config.toml
num_key_value_heads = 6
intermediate_size = 768
vocab_size = 1222
norm_eps = 1e-05
qk_norm = false
init_std_qkv = 0.0356
learning_rate = 0.00781
weight_decay = 0.0
lr_head = 0.0133
warmup_steps = 200
train_tokens = 157000000
dataset = "wikipedia_en"
Each number is 500 + 25 x the weight over its row's rms, rounded and kept within 0 to 999. Layers, rows and columns count from 0. Numbers have three digits each. The size before them is the row's rms in percent of the matrix's.

# layer 10 attention output (transposed), 192x192, rms 0.0444, rows 20-63, columns 0-63
100:465477508462483488539493525537521480515487533524492508490518472448483513490462519484534449530514460528508547484520503455496513491498464534483517513487462490490495465542471473497468503516522512
096:515558491517490503525540518509542506484454491512501508521523480511515504464533476478514469470511525494504521516540505516499518514488518500447519513496507533515507471459499478484475481513472523
086:515453482545489474451491526490484511467471547538530526502509524514515502499511524532500502517483454480456510510458542515476515524492514462477460465510517485460474455513484507480486505510484536
093:489484492496483471508506464471493496503486508523502500500508498512512524544481510500498534522528486472507481466455443502499503556477520486493487473496516511504498431537512499490516512463489548
091:508500500504511503522502501490448475465477498495522463513516503544517521516497487477519529507482485496550537524454474511488471465544512544483481454468505503549538493568522538515505433497503509
087:526509454476523481503510522506469516547457517521523541493508470458491491556530517503513512479530485497503454467495514474522500496519530531515515486480492523487522530524500488456523477506504487
082:495504515463534482478499501497498482512545509489479487447518476518486512493480487498526495521502471507528492499487448497558514504483488475501494433469504539510515472470499528488502522465532507
089:526520498560488494538503528451473480512515504480513498519486489498550517505509449491533498515481490504501448544523530490495475488512495476453501475503461506487519533514512517485519511494515491
090:470506515531509545502513475481498474516483491483478537507516485490519500487482486500499519472506530500436516529524531496510494535514501560494503513480483484487507549528509498475490507502523501
091:427488514507514519457497514473507484494480471494492443507526498493437489511522484518492494509505534489480493548489493506465505520528533516513537475483502525515490524511460513514504525483456501
087:509520491502530495469490494503491495499484524504477493478480527476490508545563504484487500472494498513500506525478504525471492455524548550499524489496486519497503472515523490515456529462490477
087:466540516436488466496480538493524481482512463474498516505533554491540527494525509470491439497514494472484460504508475507516501510502520514478517464477471526515507517466499487488508475493499523
104:490503471480484510486483474487486509496510488532451491489537450515536537519499456515497433516509479504517480517457526527498507513521466529518508510520528467529488487542543521510510509526444526
098:464531486466463528479488509482504479513553517515507489516495547490493484545483494485496456490449476538477494498534544533476532464490490545493527530497508536504520500546521459530503516469538485
096:518496485497516513482458533490501486499468496475522477506541506506548514521513525454510451471522486477520470508541485462496525518515508479451517482532492528503505475515512482505497455526465486
095:477506490471461517482486533481532492469502525476495496482469501502534541530482488465496516497508510504490525572512503502518501528527525493500472462509512518506518488450512527479484471483462483
100:522481522526506515506483500465513516470553506549479506501466502507481533531460522519540507487470539500507499486493495547516494519544471443514511520515540481508488508540524509455518498542521491
102:523502493534498505530516493502488476482540525490471536484461544492501504535495469510512470505505520528516499495484491516529460496538503467471498521491489483482523493481529529501501528484508518
096:483520521499514490494527553538489476519486523500489506522491494510498492471419534509510487487523486515538440500459514475486470572540515526485514477479530495444509494490512502499473483493502483
104:529458500522479487488487509498532519465494512510570469530517493515493476516503499508438498518490472512504496487515465494458510487492489444506494461512513482456475480475518478506496473496498512
105:528480462470507503520502462489477520472485525505483497405489519476440483496508495491510493487495532493538520515478515474475504525473523537473496448525481490478485474499514494529519505513511542
097:453565495513494472520455492486489514546525500506505547490485496526524519510500506524523509523511468511479471521500464465511495504499501536496495537509529470483503496502507465472495529516501525
096:488470478454478510501554473514554479535465526512495560517481512484524480517517509475484518534494528504478505494486494492499492531482448489481529503551494461505459473519512488516538512474497451
097:527501484496530475475540503512500511461541484494455464500486501508525495496512520530526508506524501457517557496521535462531467522497482540500478517488484560465481523513511519516497509496510556
102:488470500531501525481535529460505523485521470511575477500490495551487490563493511544506518488447504541528570551512486535503434520529503524487483504517520466501522496458495469479515505470545513
091:482496433510498478516482487514445497495488507535521515490510497455496506472502464510507542488508519457500420487463483438516474504494523496485533503464476477519546490498488503522491518475519530
101:528492576534474480483483535490540467502474515550488503487492483500510495498498483487516579512520480488475515487451493517499494424531514502477505523517488528468481458475509549494483507499486483
103:529510514445482480540511499447516518463494510475521516483557524526542488541496483508501514489511525547489523508456515501487507474527545528523547523489463457486508474483520462496486494497505478
090:462492542482452522516514507470499501489485532514507485484496426482472499488464466477455506453480495519494536539513486496513507516505510515511538532492491475512533451511520540501456544450490491
103:496518511494505466469481465459473501479504490478494522490517514536529476499587477431505503488483499494502500517533521523473541471514495519488522502481514486480464490496454525517483510516493536
107:489522531486474515480484508522544474526479496480485496463518479518503497499477493486490452523472517517486467496545557487485521535494505517465470525499480462495507506529496466500497507517509535
100:489494501538506512530514473433517499497474492518535507510475475523500463446497509512514495455493495492536467517536512508499511523492519477497455519523486534487481496474544516490524480547531537
098:480508560505536519468558524500533491549521508503509497480539511475503505484453480516440483512493489483503525462499522503475530513543576505498491483457529501527498533499484496483545477504524517
103:517505474483495490496499452524457497508481505487518531501494489519506498493525487487505536539477539519503545493533506451465499500501535507471488539518491504465440525517509524495491511524474478
106:496508505530517485480489508449483537479478475470504533497495438511507507497514483537480504489501508538485484470477503486542510477457520506531562485502493513508475539524542474531493492512509483
092:543449464470465524526472522556512484493511528477481481502446465514552518485533514511505475525476506502494493512471512465511499512505521482509463517495489487488485490450528510493476505505496504
093:447512470503509544503499471514503498526498468519484525487500549473452503514460433519454497478521521469497551517505457437502503481480444519504502506464523529514500495472506530473482496519509441
094:525496448499490496471497512465508522508504464486482530492501457510482491468503536468486488516479488522529461476548487423522514511528547483546489516480509510471507498562473495489502478489484489
105:542515455519493528480500502487502482481473501487510471499512493501501499488508478506492498515486524507454467482536489526504485531543478536525513560524540525479474505483488510488490539486463511
089:524483475550473443468493506480511473495482467532547483487505491518484484500533501486507496509507499512471500505492535503502484503497508561486505524525492501534478496503484448522515516503477466
097:501500483508462491483507481499504468482482490474519485485499552516512497500475503554521513494508485547527517517495481533485496514524473503490485504505546516529465508433483505486498478483551518
094:497504461510488487510538470529509542492468520469478517543536493501510521531484437502516528529471486528497496495468472512473510527500512491458488493502481544488535486518502479482511529514550536
101:524483480475482495454464494549515496505535509470516495484498468480515563470539450509491491527481553532535532492517501482510502516499476480486488487488460477485490468472500527497505499514543484
091:513510526518502532507488522508526546523477480519497506518500503480533555495490482513490516455487517505449515531494476477551490476498508463495542526472506515478507513518503518498540531499512460
# layer 10 attention value, 192x192, rms 0.0355, rows 21-63, columns 0-63
093:469456493504497504470508480473496510521540510478508523508494513511503520526487505509473529524448507496475538556490483504485493481503518513524515500456499494534492556539532512503531509472474514
092:549553467475494467503504502487497483528509491506455500523513486500475536467504449497470522442502497497545488539495459527488479531480472530555487469484540501507525525465510499480516479525497474
094:507505542490492487494481527494487499494542516483529471522574511501477482503490485478502479492484491477506521537469524493553468489507522453506497524491511477501478539471476489473518470533499486
089:475514514494479494452486506494522527510506546516506505486450484480482487453536511531510481525535469514452475502526492527498482517479506463511443515497530472518505482477470516518520484485485502
091:493448562518511516490542436507535480490552448486556467500513470535507490470527503521524480479483531501504498505463468503488450542476508450483495513494535518478487486499506539500481508504503498
093:499512518532498493495500481496491525531517508477529519527482509502497517487496519463484499461514517468504521495511485487486480459513556510474481532482542522495487467488476491505476509498491493
095:461509461512521512490491495497504476475494530493518472556494552515462533515492495497498506519500466510522515486527463484479531443426464462509483458486544528531477476493496476522494436484475522
095:481503444490465481457502508533475497464509513510517498496525513508513498518509522521497485496464461517521486492492463559492486508491461476516490473544533492473480486474518490496488510494519508
093:540501490472472478490499491515490518483497525517514519467505494497486510447537444548505509511532503542482502489495510529481485505486446541483512547520505456475484481518522477533523503511528474
091:508509526502448490566508486485544496509533460481529493474531437549516509459449548521535488458504501455480489493513484495535533502527469471493502511484486526512480501523495550485510528540519525
091:493473501514485506523548482517477502493514519523519510479504477495457509551515469448513492535498490490473538484502540486522520493504461456496504542510554520469498503507487456551496500466465444
105:533500504505484520481517485516527513471457514477537483524504552410459484487475487456499505491498507484453520472516482508526513498512524500476532468457509499439490509487539477462491531479514490
099:545515513532488480513500516504522559504467507525506492487497515488496495447528440511531488477515507482493439523509514468513470497501534477517523494504456473513504496504515521512523487566514514
102:538498548491516498499547526520488500486544520482510485455478528486474463497502486511475522461544504541493456493500525510473430486512501524542507483522515464490496475500473516488491566502497483
092:467493500506524472480506473500465495522544491504513523486504480510474504479530481520473490482463468512521459488511486494516474482464515527514494473512479458493485524500487483526520490514486547
097:498502450477521516488505494551525476476502511501508550502518499469496480492499528462454508514562511476489495549484497517503505516467473542479503500483485494493498464489534546531512463482485488
099:518492479448478507479486432521522524479470474540547546489513479481494494488515505523508542506527536496488516501517489568487535493530491524489486483499509483529492484475456474549501483536514503
098:548512497504516516543497474483548546482496498488485530492518513482477488530513502490493512476497457499459514431507534523507488502492506491508486509519467548566493483534482517518477525450474511
109:486492478452522479528520510476485455502456490449482494487493487503533500509488515520544494494495502525482518485503510501543465550520466539456487505485477493502483479485502493482518522498529514
106:439510470513472497507499499515461472521486514474503530526528480511501541481491521524474484515510506511510492476519470516446494539558452501531506526476444501509487501533537506519508480479536469
097:509469491460490439507509511480530515480518510481480465510544500482492521509515518459514460495518516479495495500511478458507487511494458455529465453463501513472526536493516509507522509479529521
099:483508511491555491534460518518459451479486494502477483507519491519447498510543504507489491442514512475498499447469462521514466466496486492513474476470549547555561534495487483499492506526503513
102:530467476523508489529522515473487567547468538498502522506515521503490488510489504516470516547512491513486455469518461531527528526522500506478497499527502472557534488482486491507490471551528495
100:513469512473478510529501494522503472507470494509515506490482481463530498480546497474511474508526518480460466456517521449473530484516474471494510513474463525485457461551479476539486424521457480
097:479542498481470578527492505446504535484479521492505487497507522521486463541478504490497484530466497568510508492480484463490510545478502503492491544502479488512469517514498490521472483500478523
100:463510437487530481499549475496480471491465491510508508504473488509495453494511527556489453475478475446475502502545493547487510525502492477476494487508459515530553563467507420545481525510441518
101:495490480491529565458531503534469502528469458515456506508495466483462505526522468481493521487493496456544483545506494521512491549481475499544486527513481515503492526448557505496458497518526515
092:519503466469503530502499484544532486510535465518485516526539480553481458481516503539565481485531504478471472455492503477451475502496545518492501515483485528480508541503484494494498472513494498
106:490564528499510512509507507518498461514474516503453481524496484509457505463446480509512473474524455518533456531500497495534512463517495492491541469461508518526498483514534527509519499465493471
104:514479499546494444519442537495522490501485531513489496524506517506508454537527501501533498449511486523517471521473508494483428504485527487526542492479457537507520529552493491484499482535467469
103:499502470475552519496477502515458464529540508519472523512554558500537517495478541471494480480504519506498501443482529453487507477519493532514523442502502470525528515492494457518530477488528490
103:523489555487521524517456461503483492544505481454466505490521529528498506484535493450517490475472487518522485515497495499483513498465495480454533476505490489499474506509557523487481506489509535
105:494489481519468472524498518478541540494477478451505507487466519494483510484495506503500484483490466520506476525478479510488536554518467452497492463460491499514530488484464482530502453462496480
105:466520483501494534502485479541471515495512525509495481488497555461491477494504493475544485492475472459484473538514504472477448472502462513463440534484489469488517496494470517514503513504496539
094:504486509508551515459499489417479525497451469492544488468535530545469534553450487459553477500490521515482502490523508527531479511509472514510493495476518494484496499488486511521487471487452523
100:527507521541503508486473489519504494493516489481490483536520507470490506494480455510548488550481512441499495500522482529507486471505538505535441469520463503475506484486500470515492485488510514
094:465565511483497485486511512498482480477484531476489527486520494491470494495515478473516516539468496511490543549506474487498486519477460498531487460480481472505495453453512493476512521475469496
103:514519485474504500506494496534503480517512495549491535507453541476492498526483508479475499540488513501569547483470467481443489524485506504486514486497437498559493548491514486532536476506485546
095:445537502486477528554526495518522498498491514462509518502516503512535506528484496457479468480482495539494471495516525531480530522500461467496544491502502457494527478545537525517495530497472503
095:498490517479519457512490517472520516530512491539495518507478460513509471518505480512476488477513513494484479472458530480516524510515503528540492495512467483500490527509525498523525512508410508
092:514483533480504479517468534467481492506542496519497530463515515481498450460507513478544479474472490493479471501490525463541484499547488516527537501508516476551475497488538529498459525485461526
100:469507489512471491480519516447476494511504485522519483503510505519510483497484544520517538483470504436460510507500494451537461474511546527527465503482476526496504501483522436529481470474500504
094:533514514475500485464515484500525461477513458490486485510472493518500499490488515469507527501483533464486460475497512470475528496508504493517481507540509530519499531494512496525423455495497529
# layer 10 attention query, 192x192, rms 0.0357, rows 32-95, columns 0-63
065:482488520448515485531474510480438531490525515479504509500501536502495505485526542557478499514467517508501477509542470524495448453484470556493511520514494523535484493500461511482519498470499492
069:463505487510450520509473469524521540492507500477536476481500476499498490499507479469494463522532510519435545485506474505515472544500463533471492530467459511508454484500489497451525506484519504
075:537545473471484466494487519518478455542502444497458491490463501517501503508516479503508478489509522496480505488487520529519525508514559476518523464540507486462514518492459490425502507533560479
078:459509514466544429518501512508483508449499508502488543503545466509477523475540498489542494529478452505532468517476525482576526494505519571533455473472490475508515506488481509476524510503526451
084:505510503482512510516510491488500466485442488520498490508495514489531490540478501524490522482560503463467436505474471514508499537521500501506516518463490471504550544511470503514452487521541500
086:530542510421519477511547490483495477538533503511493508477491509517505490483536523506518492522524504498516503498526506472534517485498569546535506503513437482506530521513490528457499485478550485
090:510521484519476525514512492517483506559464511458504494516507497524499504494534487517545457492519501537494502484505506471487518493526519536486491506498537534493502524558526447508537477476514522
097:521474500494495521482501520507514513484470448523515455525508471504491466536516522511473513488537491489525528523500538547475478536542451510488505499475542482515506515450506500517492499492520498
109:524511472497520490514508498509527530513501488478520531511462484520559523514496503505488504526513498493490491509489498456480490484482523504485522514491567508462446479505517536506511500559490480
108:522517533524486511510544484510442489466551518477517536536518523449475496483488491486499528514487506444504520537495497498515463462506481465525493495497512508487470550456487537515461512485472463
111:525539493482526518511493491487494433521509463498495469489520504518490509497503504474493474465529552536488467495502510479575479450508504450504468529535521520478503549532460523478520513482504538
114:462505542467504519472477496503481517502457471495500527490465499464525513491509494465531476503515492511507529496504490525504488519479519506512518506460498503501506505485503510456462493500503511
117:514523505486520535487510509496507480494506487504475507524481546524527496488461486480507469464489485486559496528489496514475502471490530495482524487507534523515531538510523485495485535492463485
115:531467490542509494475489524530479506478564452492497468504477491513508498487508478504507454496499549530488523518482506484529479472492493490480500466531518520517479500503504485432484507489458555
118:491471491480533454486495470526562511525492467546528509538487535508501553527521487526522498499469488485526500509449537509448507516482487484527521501485470524483495491500469514548493486506527474
124:506510532513525461520479512478488516535490519498528500501498549516519519503510554511486473508543528503518549541524473500458533517517516486495507470539555505458491524500482464509529454521512494
109:469474538504543512504500522476511479492513549519519462507508523469449515517432481493494474524514479493474558467526490439497486484490503491488441489492488506497542493480566515518499518530504477
110:493508529546511473477448476526545485487524521494476522516502495457549486522478516479502514528503485438469473525486479538486519490491530540457534492514481474519517474472516509507469446506515468
122:459497500480457512508468535480515460533491504486547563516514514526468489493515466481501506484499489518498544494528474542485516494502471519486497487511521501496476477504504550499505476496526486
112:515536480456530529505533496505505529490505494488502482520505458463500503541500539484489490513523525480514525489526535490519507555474478498476498519509518519522459490477551483531476462499499523
106:491477513524498494526496491503490474493470535469438460544517485501502496504516469490489472510486460484477438541508472468466495478558465502531505467464459541493527507535477486478529472513507467
118:482514479517503529512469468525525517462503461490479462500511511497502492504491465489534548523474507496527486490457521537518507452523514437455475503512547507460509515513475493519543532478496515
111:516485515489485475485541481502517497479479529548504541535475508466523497499490529480461499485503478537494545472488514490531469492531492481546516531522463477478546487492507560484495456471493471
123:508477499516464494481533495495477528475509465506479489502508501536480464425492499473490496472523463488485487539509540483477523526475529511486490530476465490448504508509489507473510474513515469
116:516481489527530478536468501537511480502521494484474474467556504466500523475532532510526507526507490506502559511523478530466494447481482500477513519531511507506529496484543471504485532497463486
110:523464502514509453562488528507508496484516504484480489507497555510510527484498525496512511463513509486508498502466511515509497516524490517456538504517488534513497512527533462468486477490497558
113:493513512486510556500505474472531460454499479482481476465478501485442519496499507509500503475493537521486500529517503479491492479519506534533484525481475491513507505515453516520443504478538516
112:509501523518509503529455494545513529505455524507544530521492526488480487493496535515502503527443524519477484496476473513523515452492535514475482542470499472518491464513493487523513493499511508
117:450542472518533447531526456463513490503472545514467479493485483553472535500460491493486487508496501476489513502459520511515514506485479477506491496477491473465465519500501463501494488495517498
115:524514502530479481533518442525512509487493450503489484466515516454473491490462463494536517552501462528489500492477494487532540494473519482518456521482473504502478494529478502499543458495518459
114:538493518455480474479516466520518547485510560522474499505552548496468459481520506476504506491512539506510471475475506507532493516524484485476486535449533470506531514522494521484481502515483508
115:518541536484503496485516524529491460522518513559513498516487568469498505451475517504448532501484504481442473493517463476532504490488483489536520568516517515523466515514477505490526507539482548
087:481499512478542496500521531481485516482538489515528527534480577502512487497485514499483527491496475521533515520488491536532482549510494504460499489482471516506498511484523507505478544523497539
088:459498495493536469485483467458481504528530511503530502506490491470485521487446522435512477519474489511481505513532500480540491530502515496491506498515452479502500474517481482498498474532507501
093:513525505541511518487476469476477548532468536467489527464488484515519512490470504516481497543462479499568496479552525478522492503456513492544458503524507523503478454499507489454507491457525504
088:498486533506497511480471542539517516505488479543470487503500515477530494483511478496486484488541554439488514491473472517464477484507442471488529506507498491523495557497503503536536503488514492
100:471504481523493499493509496497479471475445516497497519473471477504519524496475510541516511539494474485530482513531488510470517467481512524477435508495512528481486487479540466494502485496505469
105:476466516472550498552548518496525492517479488516488486492505528495530514497500504514474500502488500522531547497439487496490523482535481461488542554513521475512508519499495516505497480493475542
093:477485495514522519519527511472522524511494513501518532524545524541494511484519534479521486481500514529523543488479532517500507510523475471492557545509529485531510504530522511524502483506485565
089:503487492506486511496541544513539495500496490505486507525524520526484451488513519474497471462490493524485509505482511543491504529490479491449545550486534472480501556501519517502500504546486509
092:478546513520499468506467497516495535477509515487534503484481502482470468439496539473516518527509488487502516532464488480461537505504534486512468482492514527508525459522528507553477513523492476
093:543501531514505521499493461486526541529542508497452501509495515491516469510516510510496539499477525555502482502484472483509531474491519471551520459540487528476533505462522508521516471505533485
092:512518515537483490550498528501502523523530517455473530512541513491486470521509523485507474479491529472515471452463515480506498486482474465524524511460501464481548502526495500506479494524523519
092:522564512531493512496483467512529444524473491488522499483505478527524518529530498547517496511501497467496479489473444505518501462495509440501492502468529539486487476491515556469486463508507471
095:489502548505549509508503467488490475481472506542546490528514476496494478501549473431494537467511472503480539509514540523527504520525496507529473539484460473524523525488474531479483486470500480
084:518528474517467477487534426467476464499532506500454456490487506509501520499485499479528483508454525532502495492511504478531473471486553525510447497481496528491519534494540531537517537470508497
087:560487498541534493524471513507486548515485482470505501514499486494442468533488520517535567529508498491476519505489503507477500525485503561473533481531504515520517483514519486489504520503486483
101:508497494461497490537527486463498484524544515449479479540494523490514490527543479511509519539529553524490513497514514499488511491526539473528513500539486442482518510484487500518571500463500515
091:461477500486552525504509519499516493474465491442560517486537476476503521502520510528478508472486511549488518524487527493491482475522491488532504507509548495508469490505525489490513485495527498
095:481472533501495506503509508499519480473516481505465541501461504474531536533511476545500543471494481438497513503463537479467555453486514511495509525466549524559482510478513456529517487506479486
088:501484508487490478513534488504467490450475487475468526491507474512521538504458528472510469431502459492534513529513524471470491521490492505506507537493491513505550484511486479496494471504457508
086:522497521475504500489492515495503448512531478508490489503492530525467477486490467463502499495522502494502526492521473509490546479495495531460524518485522523469521493564512482484524508534482528
090:492517497540549501492542528526476526481515465454506513455479519486501477540512529472462512476530467486523546540472504501502488518528524499482543496486515512437502487519500478533504489468479475
089:526483488531523460443462520561528499476487467500478483476535508529512490445463503498549471453502537454467499477481519512504507579527510497481482510512502518497503491525501526468524513499547510
092:488486492528468470505543482503475493483467461520507500492495516512486499500531524501501527505478521495521480454480520474492532433487459454526504513466525509487494508564513552484487479490486529
093:510492531493455525493484454495483518531488463473556536465511503514488527483464511516467502481496473487478493488505523489461497512468483522501504534520500486521456499499509485499491506484509506
094:533502486500448519509487504492497456491483487487498525489499487516472453528472510492561537475476501497477500478500530517494502500523464502498488467520517480467489488502483498464544483549522428
099:486467545548476504460510563474533476483495505511499502535485527474515513497499506454497535486505516479545518514515562520499473505516482496529499503481507510492486492505465476519531516465488489
089:489523511473525499518524508526513450507524524482482536480468523498458463496518545475536495492519543505464502530503513534477524469553549507472513505476495480530493504525480472517486536525460520
091:512487495491473516510514517484557458510511489497521514502480458562502524493462507503533490534517455544511479516518498540495520488487507498470519504520518486444476470504491512503449504549529473
087:519508462524497531545512481541466516508472482467496512505502492497539531488551552463491508493506546524431491521503513526482549466507486508537468467505510491512499522520481453476465507494535478
091:480466489469502449541537498506494468486499521504503508488496508489521487550487523494509502500531521478560481461459500487499469513510485514461503504522516469492485524514501484460540504489532492
094:506544446503511465479499501517497510477466517472518513516523518524499463509524486461519516471502519515498523514478556537535532546505516518470550487510501475512497513502444528465491484517482552
082:508478502489505496496508545485538524417532497533510517519520488442482477515501536502468516484522512535509487509475479494451494471456462474538506457509501504505495491544498536519529519483493479
# layer 10 attention key, 192x192, rms 0.0355, rows 32-94, columns 0-63
067:501541527508504524477522479525495460501477538516509510519525505515550448553523509531500547487517478472528504495493560469470534489528507523531523486484491452482490508498500542563482449475489524
062:517499542474542523489502531493492438488489509497486524483506530497466503510469543511495535477496471502481494578534525489527521487465506485539471505534486539504528520461520481539480499513492503
086:503498487499510512482425523483465521507503522510489524539532490535490552509489507497516536484484527487491516500478528466492504538485481512520477498440533493512456508470502463515499495427466515
074:531511522503482527534491508498502539489492498495482452503478493514499507483445501527497499513460485490512508473482513494475478500497474471482548526489509496515487511521505505487518464510485523
087:470517495511455513467518487488514502526535535486492466521454518495457507488504497495559518529527526511509525537497539489498464515475484531467509517515512528493479518528502479529489505543488533
100:490525478518506560479496515503455485492477492528505488466506497522533494486545500487573515515473518572509528523518527541496558509530508501541497532520503505461484503522493505501503532544501507
124:507506497543504481505480505523562520475495497539489476465494497501501475536440524530480527487517510449482496484427498490502462543462472501481489487481534472497522489503495522508519494527450510
079:485530537548470462480473479564481473486500457488507491510505492494492491452491527469469489480466512477485472523474501422480509486489511500512466498448538509507535530466510456527500486488473501
108:483510469525506464511562506501494498524517507514510530490506487535502477471518499520474501556513502511523542465509427499528509501500544501469519515484507460469497483493515475532523497524504524
104:501486523519517530497546524514492509473497514504463520527562521506461501515525482496448523496458545522506549512560482496531493476519486501473511482523509533474493481484478553527468527478460476
109:503479487501486511508490502494492479497521508521494462468499468497472497525513510495477514546507517471511524506508501508528516496547499491473454517475547505472509514538515490539540514516472516
112:489469509480462462493455488541480516490457521513504524523508486483499540498505508508497528490528510492479541515532495526502474516528466520508487523469478513514521500494486519477485534518513537
111:533522529505502524536544509484509476433547506494478494480440563522544535479470498509502539478515482481503499529506515548543493496536537487505518520514534538524519491471525473517496494503525527
111:550517482482471498489502476508497548484517444447541523482484493524499468500545505464475517492500486452532487468473462483477510503476486464508466470529539494577492491476458534502520502501478479
110:491493479491487508486527499515514493519480481526528492482496521482487504480490481492447519513489482520523478516483448515508511476474489532515518490531495524467513441531500509488508493485535488
117:496524458487501538472495482506510479493482493482534491469507487523495482454454492507522560481492515511520491554492484530502508479500495522481506523517486524552481503499487514542513463486506483
109:500465522518492493498529479575501491510522506498516497523510458496506465487482526544520433477470454493519456502516494475503467458483516507493505495460520485502498504505501497521528500508501488
104:479518488483535481479506555469505463498512544528503515500487477540483461473533526513449500502498523520471470505480473496508529544551490510500484511504484500530521527495531514467476490506517495
114:535523489511495495484514512512520483501482491489457497474478455503495446483507490481522535476539478467471512490519469490492468496532504474490521539509502521507488485480501525463510482488507463
108:466485473475538531461481481454505479518494532552501500452509498525473513515522558464497525504523483495495475516519520542503512455462487509550539485522484520460488490474516477528528507503511529
106:510453490476517520479520511526493511498513488473505449472536510507474492435472490472473460492516478571501507495533489463538515513527516492546466510474462498517485498512516508517505454491558513
116:530530479498483462505468510505512515536514513519461457484524522475550456495494528488484522520505454473503511506503467508535531507486505475546472515520466488497448498510501478508528506483519471
108:536489521493502508478506480481473503463452501508460514498527524529516477517506507538488524503502519512503498433537519522502471502522463447527488465517487508527532550506498542453502505509463472
121:514499501487476551516505462496542491506526469495522475488543543492456513496498532530480495429503462505499500453533506504464549510504487529501524498470496504549526539497505475512485456542502452
113:517483431468507492511498469514525527472465504542508528511504477493499551497549510512529516500487496508538491498554484472536455491454504564491494509519513494476515509490453505516506521474489484
112:479505472459542498520532464531514484481499504484512505523490538519528487452505498471509490525543503446524492512462507492456506504527460520503546578519532518482517512522508503468480493508476544
112:472505528487489440523510521524472483501495505445497525495493484502523460482503506522487504495468516471476501538464515494489496481493558498501485529535481505485452543472533484515515495534490526
112:489493497501489492500495521519478479501464508485518534515510507490486465489436503515534533494492506530512478494488483489512527502443517501433447494489554506523497552528497496512490511488497454
114:510528451506475469522518469474484505492526500513492521489538501547534488509491495470488416518503497564494538494521503529487487508479503507519515508490508530532465468523500495535551464514491528
111:550527484474482506519483477514480548478506512501484513510517502544475454514502496523460492476501484523507498496480487461504541548478505509468518473481532542465502495517502438491488458526521519
114:521507504541518507500479487498479510512550534524474495463505543501487512493529516470526459447503523474490494504523522454493460526517449484503504528504514443490534505501484511514521488486464509
116:486501506490523470503493452511525446534459512519507499519506548512496493494496496498483533513476541509504482463538459492523491500497510477488493547497496501491483482538511519460499501542427516
074:511508501512487511506496516502496480508483498480516504471449451481473494519498479517480506453479444484495465481474512498450530519471488477502481434486497529443510530474497516503491506476474481
089:459461476476485505478529525521504502478511467554481485513526549527507472507458535530524504489495496532526535514491452514461499489515477515485473478505507514484444485538524485499499498451474493
105:535504487548526474502495465470518457500462491452517538478491439475500503489523467456497515509546480465488492498471491486511477495479546506510497515520488457506539511487485545476506518505516489
097:528532541453508469476476521506513479513521524461477456461451469479480463533510508520474517514527495490497478506496507486484554503531483504506498488485535505474507508515524549507527493512520468
091:514491523454525512506490511517502514521503466472491519473515517488465493510493528527492508530521533526475502511500482498493507509499453505489533484491501501505480491540516471527524512502478482
130:535480543479489485505491520491520506493546511477527498467478464516468478509501479513531492491522483491500471514487498514487511492531463513499516506463507499524487499480488493547504501536461472
158:501486504432489483507492518504529495513519504505489477476475542498466500505487500538509509498510529488504488485470479485494536506506478496473529480442513480495512513491477475532542516489483471
095:525536517553490540492478472484461487521473482487480535474513466508528524521519508457479517515483456489483499496515520530521492523499527485512484488540506487469497493491515538489475496539527493
096:470495494479508513534517532506501498513534542501486527510520517547555559488481498570541478471503557484489461489475502483510515507481527499457493484492485481486508478476515484514481498520483475
090:543505479470480526506508541480527489487474451500518538496426515469503503520502494519522528542475496434511501514473512506520491534462467541497529520489483482551525488469503534481532493521541466
095:546531506479515475481476482521525523515491504501486555489503504463506485502493458522545496560537483504504490491492499532511475475526518484464535532539504540484498533512467568505513486531482504
089:467498487500522473520469514514511523517488521512500474508468476486500481505458519528487493522524502472498487507462498502458541525497485493494562563512569503570488522496512472506456490510479489
096:493547531501450478472492481530514499525469502546479561495489482483499493494487459493469507495497483509531482519480523506474505487485503511493487501471489500463504484511522533512480487442535509
084:497511530460506507491514506503531560509527535515513451485518480550500511474466519480480517509535524483493520501509472583507520500523491456511518492522478500544517497507481535482503507550484498
089:438526481550488471516499520495518517527552482452453525500521481471507498514514456471518526554548489500541485484458462485518463505473511500450535506509483496526499515452476476487472508482531494
098:493517529464506484472493510499537496450527542522508539432516510528487500527540468507520492529523497474509494485513511509510506466535459531522512514502488496534498449504491533499474500533532490
094:511473509531446502485497518470485516460514482494467461525497473505512488502492492503458525484449473499478513459488479537507468504536477531520509519535444483478498508490524493525469485485484479
101:523508523553483488500458509490488530533468516510519532535517485525515520491514555502456512510504487468465493506460471503514494513438512525506491496518508514502548514510502516500476511485508500
093:506465537538432535497519495495516502515523501494481481476509503472539500506483498539518476509514480505485491515508506512463483474518478491504503462508442526458461529515512484533529537502476517
086:512528504485493480462505522534520491488524511446478487511527542480496526484497555501510503467527524512481453508544506499535461496470490551490460495511491497472525495499500536482480501506440506
086:547534498507487494506493494473492507490487473492530514503518504493489433478475463531495474467463508463488467510495523460429492541487510525483478514468455476507555518475515505485488517484518492
093:538515504524500513536513472490475548560493537500519483497484543498517474558529448520501538488537542472484510509583477472480502514492509496503532495473538514471520526531456511516523495483480516
095:532520547476510477517529494510505458522497510509522491544472474466507493528487461538520529507511495450516526516444430446477556469509519519492493491521510507489504495484518471480503486526464486
100:498478495486463475521488513482478493546504488474501534470485485503534522513479502522455519492505486467482476433463505498493502482487504470491494482502497474517516495500472463490527502477519498
095:495457502490560505513517508502469479505532510468488524491509480537478489490545462517512511485470475512516512427489462471483471504504529480491513563479477483475493518503455503494513449507516510
099:463476535493440504458479482524528512515492475508487475510505510530530525499447495498532493488500492513469491465530514523518544488514486474507490452499478502465485518527472530502492506426492489
092:491560508492494547506497534497521505476513496502491532524524478522508494466494507501504524498506562514498523516516485453484529459526521508515505484513486529441511493539548508454506510520497489
095:470484507460479519447551511490485512501498487498475472469521514481436498524488526520468482505489487564479508498497446488479507532508458461417505511468477457515456558561486468501486511497490499
086:526500466498458510502505490521519525475505535470522470514506480541514491519505512520500483531489475482513481500547503494525505565513493494446483498487493493465477511428460488493486488533482534
091:463487518494494526506495543512483483496502481514486483534499504471519474482572479534483512489524466516529500453506483472507483474505458503533481503548557517496481498517484532516519468499516542
096:527490505454469519537503512488472520471524521528487509505501508542498518480532442486565499471502511462504497504472506497497472490505536523488495508500499478478478448500472507520467423494492538